Part of a small language model's weights.
Size: width 512, 16 heads of 32, vocabulary 18652, 38.4M parameters.
Architecture: learned positions, tied embeddings.
Training: 773M tokens, 6013 steps.
Each number is 500 + 50 x the weight over its row's rms, rounded and kept within 0 to 999. Layers, rows and columns count from 0. Numbers have three digits each. The size before them is the row's rms in percent of the matrix's.

# q: layer 3 attention query, 512x512, rms 0.0233, rows 0-63, columns 448-511
# k: layer 3 attention key, 512x512, rms 0.0233, rows 0-63, columns 448-511
# v: layer 3 attention value, 512x512, rms 0.0233, rows 0-35, columns 448-511
# o: layer 3 attention output (transposed), 512x512, rms 0.0289, rows 0-35, columns 448-511
q0 101:398537575429553540413483504507467440464455598525540602494551515501465498456536492532457413558560427440509524439455494452531498430472550464490473505563477475441558509510484422517501498512544474
k0 108:578472505411444496486486498671526504505490497541576500389498480518509486446543505535422497459420524433543481539466461521513475534541490459560530523540497583453519473461551553467587516483454527
q1 096:459497444463564566540535480483558561482540510480499526379462502434557571506491516451508498512516486572572510484525458476526434536450466469490591530552513501511514526464527513460516456491492437
k1 101:485511577566408525502429459454532489430510424408577427571491544403514559545532512519440520438526427552506409529535524465585574520506563497534472477482587609477451495525516484521442527572571498
q2 101:414422509502490538487505572423563494537582458549495492573489472571484460501460459593636546481427483532537540397493485477436505483559528546448610504494419504419486520383463541462506528549510412
k2 108:434496501483626490526492450493450544493523494479587537494436498519598435512499498583471543525456496466484440614567468503512575483570517503452547431563543449559487470488466471458497486496537523
q3 092:495548511556449468436414474518463466510567582539469539469470533519494502462463453504441520535506515558550442445520534524452490515508463404509433498619458534562498480475514503466598527456535389
k3 099:454468503491537414553442515477611552521477553417485525443530406536485453504440564435498526501467495576453535531506468517417500564581468531500462407462508490538461564525507470530475502580472582
q4 093:472537461558524535457448589518478489495563437461427493385456454565519569547557497509419440403446532442519469514376550630467488564523520432500527498516582434485473451412515475406525513471464436
k4 102:443524406531524454547516556442511437509480480425496589523502579489412575469467503569504542491526554519535497533523595547479482529480438425430471473565510525578505514484499477433329509475494607
q5 100:494491522468538499473462376555495487452465413526427501536527506559461444564456482513447468485507481450481371452582535518453547539521515437491510559504483538559491406436531503615525476479517508
k5 102:502518497540519454543547527485544469566503451461523488575473469549486474458528564574496501569452550500531522458501428567466474571492463468586507519582490452495474463423463531486474483577481503
q6 099:534509407456499490501439511562615572491550564605596468429515467547442447543427468502504525502479547493558474438582487473517481497479419417493526577541490455469480484411424486497488493538454454
k6 107:585467559454501546481535456387490542549532560501545525425511464546557518464538523544530428531581411508541448504462480468532529515528499420531470443517439493490568464508481564539560515489500520
q7 091:510485467519532515501461494465498415558455547602564483542516521458527511520523475482610551540515450519504534591557531451541430452462436550514543425551584395479507439453459568394524521556492505
k7 095:498512533522542548477511454559506463488542544473490573547474416490521456574507446496570419552497570477484603526494454529436431530565474597491461548506470595437464465454616507549501516548553483
q8 098:481556537546549535488467548511536464523543459556515437482492520464490530481557484555446583492478543507593517463544436617467513545604464553414612529519443540534547454564557498467462482553469548
k8 105:479495530575420495476514537512483488547508463567532445496483465428518531515440504472558405461476484480522591552502533417545559449538531492453487446493529509466462460486441465492465557449514459
q9 107:563501546616522519544577522556395510451512540488485521496436487501561474461524518469467515463614556429466418457400471589494582469542408580475575523404523514510569537492486499519543519465478525
k9 108:492593527452540460552409519468549586595526451484390538479498463567483520611471505463576492514545530537525551508535537589529513389444537397406514456537449551469521491444431485574507517543536478
q10 101:474500502481476501371426556534529509536527528442562498533501444484491525509514562567491483485595527402526448526551516501576542432432488585496446479549517480537442469467522540480560619485504570
k10 102:479527555593553405550455481412531522437538522498480562469564429530411492521501491508478501571448514508486504469439504479429451600505459540479487547501493575529465515449424537514472488574613573
q11 100:484459563437493517503487477508420555454533602594550495488468500552486519483547445615511423537503538422525440438531562532504503463489575473505503510546559523445524590511517461576486503479493465
k11 099:556525451551521546521485499502492556545505403447490497418476552443522526425411564538572512538449470516488557497473532482477535502457537417554465541554562491477518456454526446477530598554515437
q12 090:540601537502461508521506393571451603469536548580502508585546488453472464488469514580490465490544538480526498480538463552454448464531503434508462499524542513445538493485458538504516536547466561
k12 092:584496578506513492388572486441454485502478501556515599505461493502420421455533438549459529432491493394444553487519442519498448502404458516491474411567474508443504521563549565590513551535453463
q13 097:457522442525539413526480461482513469502547503528434519520464458465518524452476430534430488531471536541428475503534470467495448582369591566459347539461489433524451625478385575410579570494412492
k13 105:466603495525559410497525415535536428367487577467452589487496513531609541506462432420430437558479474550437543472493514464562553474458452503495450488617434573429499460496508531492523551423460431
q14 099:524525523364447546475381426458486462517433526405547512518512449492518460543511463464514411558513509586554487552477511560461537498397554488476548488515513582480505531525549493457531554515499407
k14 099:515499529572451457565419528494500450449463520496548449486479449561518521548408537530486561402478483533508484476598387621538507500522508617569481464543513471459504484442529544525449581493564492
q15 098:467578547417537558598515458515498462458541411546496534459458436536448545501503542461525467536581535414486408494521489543563541482521513542442487554513605411487595520496505521481561442516408531
k15 099:561580505509560468561471522555477518520499449463477557472549581452510474398528499497549475501499545527567479419477495447530518507473498501549498529504459471516563593584500468523488490532472598
q16 094:551502469470538458504479518368570522532554452562464514525608462487424407535462534456618550515532401465472604530506584533482437522477430507438439471556461447462485566491492549508476435432492600
k16 101:463523526512473594495609504526535446505486592501471470578592520418409558524526482507560495490536503486530434486432472470495412504570547551461443498484467519450442506565437507507405456464485551
q17 093:545550529483566510607512424496548492486449470590504457531544501485551513503479522447500488509448459621481527435456489439411410478476540513550558511445503432504439596509507549498494460440554466
k17 099:516436456581445581561504429491501555460499467371553477464406494398542456519508534490429493457423465403511533495493508562567593399491385470503448468446473557447517528449454512502523522482444499
q18 096:462464537455520489375529461470510505488455548529531466495648436516516507507463514489390470508472595448537540451532494515539441515456477491479524514581581445425452560522529552525604467482437478
k18 102:579479547490501458515467473488439502436457526539492570495457522444448546389467510474463502537514539540441484492434526545522530416506419542620441530466481546583486455475500557486539536418525571
q19 098:508422468485490447472544481462405523556502583556501535570513450525553449445556497522518511524496517421573537448497438498531568538527580482529556596433547376487429497508521483373487378472468505
k19 107:586456492435450527608521540473529444528504448452527471419538449523438489519477536467491490347555495444466487537520501547482439537387455548438500521488422413527510455552492432536592541487525418
q20 094:541501595492400511448415514514551551512496493566499571465512511467497487509542547506522453479594448469492480489510541644444606468531500491579496464512515509479475484459473507556540500483573482
k20 102:578412495451428535446488547454518492511484406600618489496444473480473501522521507417490569477390466486460475536439462520566512530458484458526500440498511418571471540438455469605459504531426513
q21 100:524532461401521463475484560371388574571451545514457618409519446521419531538406511471549478523439451452507483483515502543485602505516566622435424454519481420481423511452474537468533558424504524
k21 098:543516471506493498539539405587559467541530563543459489533465413474486531530456458527525573507523545537450550493559408584523454494498490479464366515531474437478466577509550459431484456535527544
q22 105:552509491433427469452545541511600455585545474561496442527480591485538473493480560519448437536478505518435483485485485443527488501540440534539515541467584454516538482454487461496526439599497531
k22 110:453560544484561481572519492496497600572473453527428487492512426522494467515460509510444484485578518557539565487511421535511500494509487509596527588543527399516521436465493511473532379529528506
q23 105:519540497374441440493434475531436514517586493453481541460530486461527499533422443476523474540590569487457525536528490507414489515506577553448550502568543448530586545505455511567568492434514531
k23 111:545551572437450496472437528485516539505489555603506482446357494480485488506490490461499479560466450521488456526512566449607565434529511565508501426461551579503468479548512481518513550522514419
q24 097:528485484517536558407520522447607571560490450537491530484477477459546455521501523560525497535590553438508523444580444516545522521435541501556379609451523434561526513553479527524540494518451508
k24 101:455483502398468468514435473446430436452470561578493478545496463565501494572579384474503555472567637449503515518574505542503482556572599526562535466466562520492483500565523374520498476525546495
q25 098:509633618468511401552512437472481567494464510446479536477490431540474496582498508549610549526426544546513419413450471468473448436531521446462495503548588587504501439516475409552530478479422520
k25 103:604545411462501518497463491550391418543516464459410438478475492551423560505526526506479498381524573499628540505474516475497640478508478502509561495478503453494392478521526498543460457562467567
q26 092:587436423565536618471562514512626518401436499504565560504474455479480484473462520443499450578549494453503598504500591499471563503579473562585419424589556496493576484456520537425537471550484477
k26 095:499588502473505437559453537519565500418467522435507401564532564507531496506539443501406457541539476559468485547527455511534421482509491561440581467457558518438468494514578560399507625553540530
q27 100:514474471510560536545540439499540537484511473435447486541459509537488606454398438392510470518450518552490535392464470488514553436562559408525494497516460526445543634481527467517604550460500453
k27 104:462462451630503534506509526477491486554495454499487421627518443471470530566514491538479467502393423534511576448556417554535397453543419443490424420495506505510535490517458519475495417505559503
q28 100:524509506548385469476590542519483536479514487479483533423536505480503419485594518518472525493547583496467539437541446497553553631461433442404455509516501489484579436506530451540433417470547546
k28 098:598549511542484497492520479537459373490409507610524452605461364494498559421504409492482523462547539527512491550481512428546551572586535447530513527459505420358519427519513486464488533431533513
q29 102:555525551543463615509539543507479457495564456443533495503482444553475519440508433545446427560555510473442450446510541538525487478514587435465457470490548399487562584551486446616540435518493440
k29 101:560509465463520493452546507459511509385493544492503573454415482539473455497423619604454507398503418453488447454496516586526434509447504454472541479511459509451567533475439460521490439584444514
q30 100:437533427625504540512474521533594460510514573498517446533510541512472485450523516443530558554476449514444468523472459427572546459487470462583438533450593545450510483479448513559520469542439522
k30 104:603473507511505549419501425402462456517455461448503435481481590525454612569534517501475512454433549560489481477588543481471527471530519501473509493436498501409502552425500523487398518618476567
q31 102:442436540533524487491499417489422532557526473562476506422572480432567459436484498545522439487527466443573464483568548514481575622393443351471485489474575484520479434481435456580503440472441505
k31 105:447478489466467507480590422512492451407456481564481528475453476492463368441514527447502565460488445552454453479439434497538402577445556418607533536530528426506607468537501501553474475562567591
v0 083:409500604464510431532471458451573604465382470441584611476454548517451580483478549508547478553480398510476527487507539492522530455504458520466525405497523491440528427593548504472521598518396523
o0 079:438536493472424453429474536515433504495544475441417434546518449544550460571467491451449570437462521505555375508455428497432465482489467495501534500481462538563465567495469484450506565481635512
v1 080:483515532457426480489479485531541500452569408571482479456526571559439507507420553468438464422557498501439464446526475569538550469561475427574442479516521451449462515417496427423496485416626364
o1 079:640373558546526505543562490522455521485574559472593526511431438451590530458592429508449541531501494525514518460515446474466423558442541481605508526382464465560473405580492507535431469472412513
v2 081:487499441571500510377500540487510431465432450454462487519490380528410480488547537499408484422539479483545547422584463499444536556484430527357534547522520493495438519473554507603528486467474379
o2 077:510543447464558501585425475468514526545504544530493491564441567527458534486415414567509475530492458499527431529504514437568507407596578575611411414499451461474529517539479575429463462496485518
v3 087:493451519494422558434589540473494490486505445395486634509462572460466455429523552427548482484539440483500506492529555502476501532517529581383556435536471512528444499514563583445543468465557436
o3 085:478511468469558476539499594548546499607406567595459393508520460477514531486500437525465579528484406475551542453455526497576554448542565504514449554480528433507497512530459496400454390452510527
v4 087:393375504479516486510574497473457566547504418476503555446507536481460536464459523522462477441630563578478535413462485513427481540496442494467451518492557456585515545499575540442498536378475557
o4 089:520503487407528478504453573433560500470436490504481494579547511478509495457473519523598496523576507552618534617487437553482550587505632515471519452504475514481452400503439483516515443532485473
v5 078:492458534515479542523413512513457498459494487504451453416486517545486459531463525449520602447463546511502385481598465525506488517502530513547554443542550451507515558458520526460573406531470527
o5 075:484397431522520524489490524579444553565518515531561551480533416547445476459512440572455436539487479499555495444491567479410498456467504448440475542458588542507511464595435528537427514522523588
v6 087:559444570513558524508532501476429496468526419537501538492409512529565582462525497588563499485504542418536567524523571604482478461525564422443487530501519480501485481472428463469460521525545565
o6 086:577449525421470490481456444529540480449531498447474514443527425465514484455417482472399578473441477504419561522426512445512471582501425476488545506368431433469468521579554446492529477479480469
v7 081:461526446501492462516427590430487577581493472457413441539625470517442495582490494429557561581542539471432590544571516520534476578499502511496480412566438518497504477485519489418528521518524476
o7 075:499499536506495464517525514445510476438525466493482457594439475503457531463522457475560475453489499599539439480501426476524471417545542535417425484451501486511440573487506546493468444496490476
v8 086:516544489588478462473489516538415484499533452495398463518533440489471516560478524534478456556409575505517527489522488545387446486629475460506564540482446499497528395485488562570501455541458519
o8 077:479411548512505463545500550537492454445471497532496550436461441500572498446520548475466566399464410554493526425447504466572475504438474449460473536459507582433421586567450439503527555485520524
v9 081:370464416614468525444494493567487574485552549444420519512500501513542516444552431509466583511465458521528406452504470591504535466516511454479496502576495467493440520435584482510593444499390500
o9 077:628499532531494433532482418478491438506470508525592446540504529442403492533477535546580521534532543521472568559486636406498442501459550533440530504575576520525556441509424487469538512498523469
v10 079:472499485575466513507623458524511474537562453504526481558391554570458497493528547516469623449503535542458494506420454431529451594500485639532541424563473439520541549500512424484576400580472566
o10 073:510481466432519529442449571425540530539425495519462486459509487473453520542473479489511558454538542519529563526682528503497440520497522452466529519493543523562427553550514636514513477498476477
v11 079:460580513475506445551501476531574452590494591521456364479487541537488484541426421519441376484495525453643506510494481496486478475455510467539471585510505524491586502479426526576486497557535504
o11 074:467510589484525542504499516521492478419551438544512597521551601371554573569536534490481424493551441430469546461520466522619504589567520486488524465509542470495519574519539433476558407512446442
v12 085:466454510515537469461554545488514379499516494461571525453515440599488510515577503420451570507455531467479582646501548573511506516485526561554432559575445507480554450467553540522482475583581573
o12 084:451496554532552515456465503467475527494609444453430431567471491463515450476540533468486506518447493550449471365464511413475525461511497547474492374371520530539483579474488520516529574468561481
v13 086:474501426466483449537441493482594438602543613480549501528444426534427579528545507438475414438478459445456392469497501505573539437443582535492443461529441470468508514403455499493539570500431409
o13 075:439563500526557545484464549425457510521555435522542533531644549451547491469421452583480510463465533547546487520528482423461355536478437505565599547485581485517496455601407466483454444460502496
v14 081:552485499521489568459508437534419499471467547391538496488579519389633509471578516485442546505519564530495570541505473532545518514414564520581417492457536405524478485489496431496551462532431471
o14 076:544501440562531531383469518479509513544473475534514472582490481503379565476487510511501474494557507521463514453531484428422475510532517605435558521559433517598465419521551480540442579496536510
v15 078:491482500557498548515504491523451540513487516458518470510481556449558540450542564558499589581506579489440599492555423455573505463519566516574456499422501605660508454472564509349546564462512516
o15 072:483566434535433558476468543531449441543397551467522445520435466571386507565435533513498490563500443508417450510459570489503491592509468564482555487559538495481576429511463527552475482502502467
v16 082:529557524403455513436544460463452523521516533503466531511505473548482471449496573521470511467451498611534488450553483467522510453464494437409503580485571485470520491502494544393539437381511573
o16 075:543490513523496501528480619514629435530519475507600529549516571468434518493511400486544462558549542325456441596532473596533483568514534499585570417549485435479480513472509482564471478603469467
v17 077:545499508506519519430431510464489540468565495493574450485496384546522477505504510468542573443476475487516514583504468536415564611478497467516570482427469396482482520456486550546532588440518484
o17 077:420513456482623515502544559426468445519437470456498487544508525504448427458572473468478408570539457478532500438552498520478510433492483615489469476598505550525487489486520543427539471498461491
v18 081:403445450575483509449408468453470571607484577488503471519447460413483509488502521494533526480458450439454408491468504500526633476539590487498488489570538457574494481458604537500521564447508527
o18 076:475527460560530491568549488472546508420482520478537515405475526481427434448543502591456524478581472533531680511535534511442419569473580582432510470525448491591504511447441504442537455451477512
v19 078:513487474484501477530483545482413556453460443520423507533494591448455473472567528477528463500418500489458496442523493499441454465603519464524396484512607529437575423534445459562441471526454493
o19 078:574475511623439515469447407500537469514544511512508521463471454462605538459430452507430478484504575564381477487493471543509530468520460498493559467405447459554438586507536451558548524489480511
v20 078:463508553537479493513516546556468509523512453582496458573552497532570482491443520445387504500412482548468515566537562509510486511537502442506518541424538493430387547507551425506418466451444508
o20 076:544390532506580493462516392471534502478441532456630532471396441535565428445526481567485436564498526497490466497511444499561546558536538576535504441468566536603474486481444524495504464514504484
v21 082:546500423501473461560478462470530481478453573556441448481451467479463514425568477484607525473448500495508549552419483442451557497496497448538430583546574546471501529574518491508530469528599538
o21 070:414426589466496544485548534566575427500482446410361572554444590546461448529458548496463481434479544481500486521506453534525448505484464528493412422444510410460593488516456463551520560441460435
v22 076:578476430618607527411488500546499520370568549454545440499442441538554397424521525530439466506522447515518515589490478496520475483409446464414477533571585480592547505458366488473498469471470437
o22 068:428466556432440545549471609453474458600397456481440484565477482482405493561577484495487497539510484523533519374472506416425497550506489466491530445493402569515496428469569510524483543554527496
v23 087:450446515572600550507513424512546534423416487467686525477379566508509525499475521511469562455491504578521471460571478442513505473551454517509496515476590493498591453442548529404484475484538561
o23 077:523660548459393518501528516518527516580490546539424519492486585500470535536531509497596491592595512522497584590493498533460535596436485598464480468491388541447475483533502529564583506522464567
v24 080:400508422473562543518493482581481530460425593572525520482546534517531480438420594442466566521525566543488523493451514505459391450505501468573525533538580442478479491453497439492574444554463513
o24 076:547544442473463505520524557438617510510455453457499495512473566446492520616501485468601464537605457440566522452581413473542537476481454454514523522553577559479521489547452518521473516448511519
v25 088:514538415482526401550446572481496508641607513427452524478475438468521504551534545556450484538543573457481479577472454504501550525399504500449498501532570562503507599470472597436429531499540491
o25 074:553495520542488444444589497483532496443503564614550497516460525531481442413451518423538557522416487532519512483484546463548556470499529600511460390412492415583478464467519473558564433486497505
v26 087:472487554456557556511552519524555475516537438488494469513522493515342429492340526453457533476490507343530437444500494539409477475509445485430503515459480461550523459448452412536520460453460391
o26 084:436456510607422522514579431499481535425505594527517572512456492436611554548579451457490490504519413558490538409489471518527453503551478542573470488483530566553538495536530605462469507528530606
v27 082:583477376467529447516561460543459478516535452516495457421516498480442492431525567486538590506445442441473567543487457541449469484486453568496521596504498544484429466469540417604564544525485529
o27 075:446496532506559575439453541461578540487452515453432493545499519476495528494496545476523534502581537551525380452567513425442451429444417518494427525482453469460521563556492578544521558537555499
v28 078:489466539578442472539482492463486477508483594564491595517476561473523450476598487602523524537539488493530473473470514473541475435592407508508540520538543561487482509554485450575427472557508503
o28 066:517567361521474507449419475545443407468507450483454512547457389563521460494388603437515525425513513505483548506437528381506553530463479479415519498481491495494623511458482550481497543535574473
v29 079:493563509543485582523586495469516584589475515422585451538443450473543473542508518509473369544489471570528466510474523471552389520534582486503502430472566432454516424524422554509543488481466497
o29 076:501542480544483424567488486457494510456507454491529473491511508417441581441519447479430486477612512446430500550503363544522474389515539501484546543503476582460537608445507442500437456548505508
v30 078:521507504515503472499387534405536478464474541519506457515388473500441511461490467615588460507450549473455551498480523501501475517551490511405463513453545451548526530496387460492444527500523454
o30 073:523540454456417467542555550553531474444503488532468529525599532444583426481512554450477558446570447524471458532497438528507492500478468425582515454588552570496467498521615531531527455525551490
v31 084:496496538450544523456453441466597506510453497439491495579458442592542544536506476529426444402474531528476472603475525485509443413504534407573520505544494540415421493481468602457499430455400447
o31 081:499492588459513537502456402580454574500611450490492556448536536458506503527532416466551555583492428549499535399460435534493541543530474540519494576446458396453499519530480535538584574501535483
q32 106:432442562480417537521451423531455499451522513447518442517570485409534477558491499559372618431468552469535512482553568586482477523538563380594505556484493505435443520539430503492522531553529499
k32 111:576523524479537452456424490479512573514401448367511490506558437496512508509528509430480463464496510525529511534554479456485473484487553444578422415484471487535559557516415525508437641411418542
q33 108:565546467665445492514555508468472477441470466545444472447523431541484502456572503549516498531549552499474470512489541430535501504544507440485546445449578413381553457558421451544576459487547490
k33 111:418453505555424490460514526525480531428489428555468479516429507544494474479608482439494506533353571574476582534571497507613470435533469458460466485458386486457447339469670508509491523483490380
q34 105:530510486522521513537423450520440537576548478572489464525482390511425486513472384501501436570492533484478571543524433452441533557534429468488487493551444503391493428571610548424526489493551450
k34 117:525525457494548482522448486521489516453515431612456542433465524496547479451523538492534475572419422500500549541494532503525486370582511549506532524511439463496469403499571511514527446495505479
q35 101:528405525500460589430544497571514579565410517487519413492582455506603437477553495499546506411604552469483495461468454458547615509467531372423411590549511497462555450493574498521459468483530531
k35 108:495479496529596399393408427469443442403540504465425622522456386388411427487428485531421462520566523449460428504521487471503486402608414572557531494493480563505480528403510427480521431501447554
q36 108:519571439475533562460478561466511574585472543491457397545405489558557521525526462516478420565530471497540506440532529598448477496608393478410562418416472427526610513527481519434497554556543457
k36 111:518459468506480571453488554463539482432474494491548465450464474508508446550518527540412482532460496568428527528479387599549477473506502460418485577417438459469490441536475472458472546547569497
q37 104:520513478521494443546464471523469417534515554488486601473483543493450549500537483489402546537495510448446472507423477513532525456495487543504595465534447465589495485428457469393425524509474585
k37 107:447515528470427445521459473589489436549527518494589522473534482488536551499484549601462527428481501436496565470535535436536510425402513508450456568464447487460461489571481540503503518398521441
q38 106:509544487528427546461480508431547482582449531547500457501441477538466512481485472451457492429508590445485526439427562561461496474542517531453454528498412441487489589498509427514523534539488481
k38 112:505538517531415492479528453514515483570524511523553520556521537552467523464532539434498407469552464565554557527408580471537482471485478527555540506472474520533471452370539377558606501488596480
q39 102:504446449488395497498527392493556502510569537569540472542476433478512535476472462496503472556450517469601543549444467486498437489509534520471438561435499529446503469527487434510523524516464567
k39 106:588448468453530370525513496584542548515392547524592429541496496562470460510560485530503461512535480544534548441491558528453540447595620475552447574403468463483548410545508455423500492508495503
q40 100:535579499455391510506489469571508542480578579458456467508580502461492512540432441420544467476499443510555423455566522526562553627492556530575418481469526412517419561458535451488517542464492528
k40 113:545460463531422481478536414400491474543453519514533483607521511533575498490442493488498389529511452558448477507413412482434506458594501428552519526530523510513545481481529500510459529459555471
q41 114:482536514523496597507533456510497499397557423474584438547517500429547513494552475513497489539513562413509420452521539563506553562555486433452541385490597465466544499490453446492541471523480479
k41 120:513471463454447505447540492475486553461464557424452512471481503502460441585542480557629577518488469559554450483552459429508500462568474516509461519489606495463484502440452461498489594522475538
q42 102:570533503475488529497539508501530475561504503425397479502567552555519590462530429460398428599351458520509445473472433563462428425568443540451560522431521451557428548517439417487447564507454474
k42 109:556548471578578491567499517555594498440459528524512505451571526497428497501555519573524581434455433479515527409577448505459554453541547573540506402469457447514471411504486464511464528444449432
q43 105:467527459469476515478470534462427434421470428513588460557487451386497526547526545505521497425550466487557476483444625456460493501431494494462434542501444504581582500430510509469521491501555442
k43 103:509521499532410473426499459485458455530456530500483542539471479475459542518464628485508478373447517475499508538467555480442474487593477506502504545566475557484473501397498518429548605485542509
q44 106:472511494423549485524400467459393514435456462490477411494535418554577534403500443494485475464548534427482491557524439501450496568539421542537551567520505520530483556522483608452512451608568544
k44 112:492377493472489560480444503589367504483546529513418523563475461561466471468468471463586511409543524576452510529519402486468499462455420472456503561582449531455557594555562548498440532441545589
q45 109:466464503500535528541516520523436500563572469485474492453602410483526488564598460476516376576520513421445519425531590504500541357565483481481498545525507477522547456519536459510531529476460555
k45 116:528508628490524447576474505399534575516545577449598455576520454399524501435534483559472417476604528496487473515450621466362583404550498593497440554505499558499449495511564432529441530506545519
q46 105:572441481452494430463489589566538415575507588471497467457485452497512428519506509450398504564459525495534502448528509441483523492477499502516462510512449509622502414508502525453435483509448444
k46 106:465581505517410505517542554483543455540558520538558454553413474444433530451464540448544510485479558520506558442477444448506451521506560497414522475571518535479501467562500498536528515477501534
q47 107:379481453560444514468616455495447566485507440518464593471569458411512513449513488503464539573532574441403503485563545418490504526535477392470400513539421538428511517500573491590582547550497445
k47 110:581466518464446499428512496542424612476525472515457505514485436508493445524427481555490510518456518588425587617565491540404524483532466429452525539499413483587523436455467440465527535446586487
q48 109:506421530482470528422584501533557568503413582503503510495532358515506553492493519427480453527424400412431510468465378547551587381484490509488456489474453460531561535461565479533534528553512525
k48 117:441518445521571451488481487458493498471482463497470476484492426504485516539402597544442394540548525425584520478515492627479541477489534461454494509541448476526514541538543507556440536501533509
q49 104:443426542506526468508492522513482551544455437426439527576502528528568484503491463475572469477473534473503496537475512477579567399577536564508580497511435503449495536478511517553470471558470583
k49 107:481495585503491438520587460568559563521521522411492421484528378586423502431514489511481547472625500483542485496463436401499523522509530479484496504482433502570577502570454473693568498484571498
q50 106:489436483506545581472484529500482443458562513456554566444500547433515479428470499470553519509395587407476450430583548514432435531401524473462415582398566490450502496488475482448419522598520535
k50 110:596576561446522474545528526456513535518469528445506516497474553587377478548455504515513560508491526493521495540563545330484427596499459494569532495543598447552518480447523501414487467483445506
q51 099:467452503497445598533449426469521541435514519512510510549533544474468424421428462441481472521565504487469497501468430573535546519522587449517468531500428456494457463597487539455474578523546541
k51 107:489481498487489513485484613512590476439549540500440551515483450510451462518581514637446460540532464404459483539478442503492432486504613520517526551462541497540497513568513522555580507506564463
q52 103:427477456514486494491578500530513527467547535495434507506524469505536521512619407573425472486388565476449488585525561526451568417502548535500493463492467510502463487441572522569592480435487550
k52 106:528533442537461492503421527509522482475427526465560376577583531479470495541470467477524546530432576548508500499558498500448524550486588466487394490515385478557527457523472533481490458601508440
q53 105:526510551588466472455411499511512623472489533525526625554480524511474456493502487529543474487478426534556474430547466466486430499474423490496435530429492506528442551463479446497382497600526465
k53 107:535478483544434451494482522464486439414424492531535517509516514501562563515525552552478532402491610523542537499543432460502550576461366424411472574448424605493527465512487455461486382466473546
q54 111:517491458465456463493547495470512483523505522480461474496497524431487481570511503477557502476564651469605550533517502469513473512504554528380437530547559498435528488489465505555460489519378552
k54 123:389539461459545395470525489543473489533460563533523465515489595482453451572470488410553454614486554446426447487514513524562516502544632496524542462538527488541511508457556487460550515525464484
q55 110:556523488416439488587405447567571550456571498471430602586538549494509429512386509515462452484458510466530408539457502466570535456538531490509506536542473567538563488512533476500547473462506509
k55 114:529554441517507489476523510458511580411483547484538523526550473569525424471476537564467535484557468484502467474509504545534563563507544542523503484489570562545399523523549551402543427571538522
q56 104:436520484548455474484476482464481485400537518474473500479462500441462485533468547549490562510544543416474448482461465513541435548464556463496525461524493524511466591574546467511511542486571483
k56 108:486467505495454508522526495461605509538608457514509429511474478553536452490548472534485531511502547445563512565523459463479606518507496511493409452494520487502509548513500536516518529525352450
q57 114:472494522538403490536482535373500546424509595500621577443503470447539506500473532505547478493562474497524481445483496497433623478583533531565522475468520538532477479528498503445573558426550469
k57 115:574571611486501535525501519418414542496543510448546588502559480455599488563516575531518519568553575527533523585521570561431595434552454428512493465470439563452482506487376579437521574557487497
q58 108:446571444507542482420477440431568469496504477466468518502613473444553501509409537441570473460477527543487453556516465495520492549626493509445625546568408472482480486557550463468542475531542517
k58 113:488540385553509531493413531487462585557573536445452545549566500433537456496401569419518508493503498532583500375486454452390554496507405453521528600587485482504496521461499475477483445497492554
q59 107:440504505485489536502604564520524402582486437483554514600632456528412609574449455450517529528502513484514425435488528436473483523490429492457481554547571413448502553484449470487522459463494457
k59 121:568497514511515469469528577428460426514523492530517505491466477566481509530379442547563557509462529449386465456395498450429484474444517439455499477563560414619505495514490424473509480559576497
q60 106:516504509484464493423496581566475450543497557559482465531403608487529498547530546444514541552532467588499585513516461439528554600523493639484500490455453498490511476509513528496462485575542515
k60 110:510517539547612496532519441492509513429439399488464471478557528470496483521501514493482428595490459469501477543452480464463539552523577422488458528498560561441338497440542551564449447492480512
q61 100:496542466521465614528583581473458511403538526504494442537454564536392449425488459557490462539581527512596458536638549555470461445461460429499452534453529517499582500468446450565454496580522487
k61 109:492516624558466589407578443443526535529489486493505488514514497586531486543522481595523440518486490523497415563499427446552549481528488554505467450529501469453538498394595467498509511522469394
q62 109:491530431396452487539472524560452524501430568431504480519662508656545500473501516470518414523447436478543520523418575493502505493595474502512513493496472563514552423487581612392540561478485553
k62 105:530474488493540527517452596602517494468470508482507409466437568528420587590542495520494630457570448432448459531522501531477540394480457495441508503504533454494591460501541462496424462566602447
q63 104:500394499515522527565485516525552453575545511514511581421598501486590459488549532586483527494544491513540499474518441549486536543485471547473550448472517496532510526603453472553457516481527471
k63 114:581563582557467589631506460508628464525441525514489521500504526487564539530569552521466500502481413491480533663461532472581516454379448473511553470434526420515488522446494458504581555465493518
v32 098:453547487417471426501441477569491426564520439666468551567481495406506452505536442419467534505489540437575478502557491551588551502476518576490433470513528446486467529549461517615470447511512394
o32 093:487546420475545515478396515465553541505397431441574465536504459587573489505521527395500471527449476547400539575474515350402540467577498389443518548472557546456492422497522560419546521506552595
v33 102:498520479472466444458527460535452511465492586528438455480437311489511478507509508582514410523587557442524530477582382461539509521455543450573478452536420514482494538518379570555485517512465506
o33 100:519515534426525451478532517442532507558518472418481515482536606502510464511502513534470537486489446563483489555496561508396485509554511447476525520464545489536486458497574433454473480525447468
v34 100:549470514456455575514428468436524457506499483536572466514520477569453453565462487423469528468498557476488531578510527492521458476487426542513466444526424434370469504488575459485515506458459472
o34 099:547514408619483473481522567516539598473357547465524443529447525431616489389451473507551536550437519492426567423562482547512500511499511535433546541437570504576507563535444590487456492478590575
v35 104:563441472528539498554431519473574437459481470518540459496548481500512427503451453449480576529545489407490371448462349530494403584523557511521462452482492571489551479483583482500490502481472543
o35 104:554485528486520528462585576510552525502506485512539567526488482543514561530517485555503419461435417548443561512562569539448575442446490498546560567474539534565496498513483437492492472530526465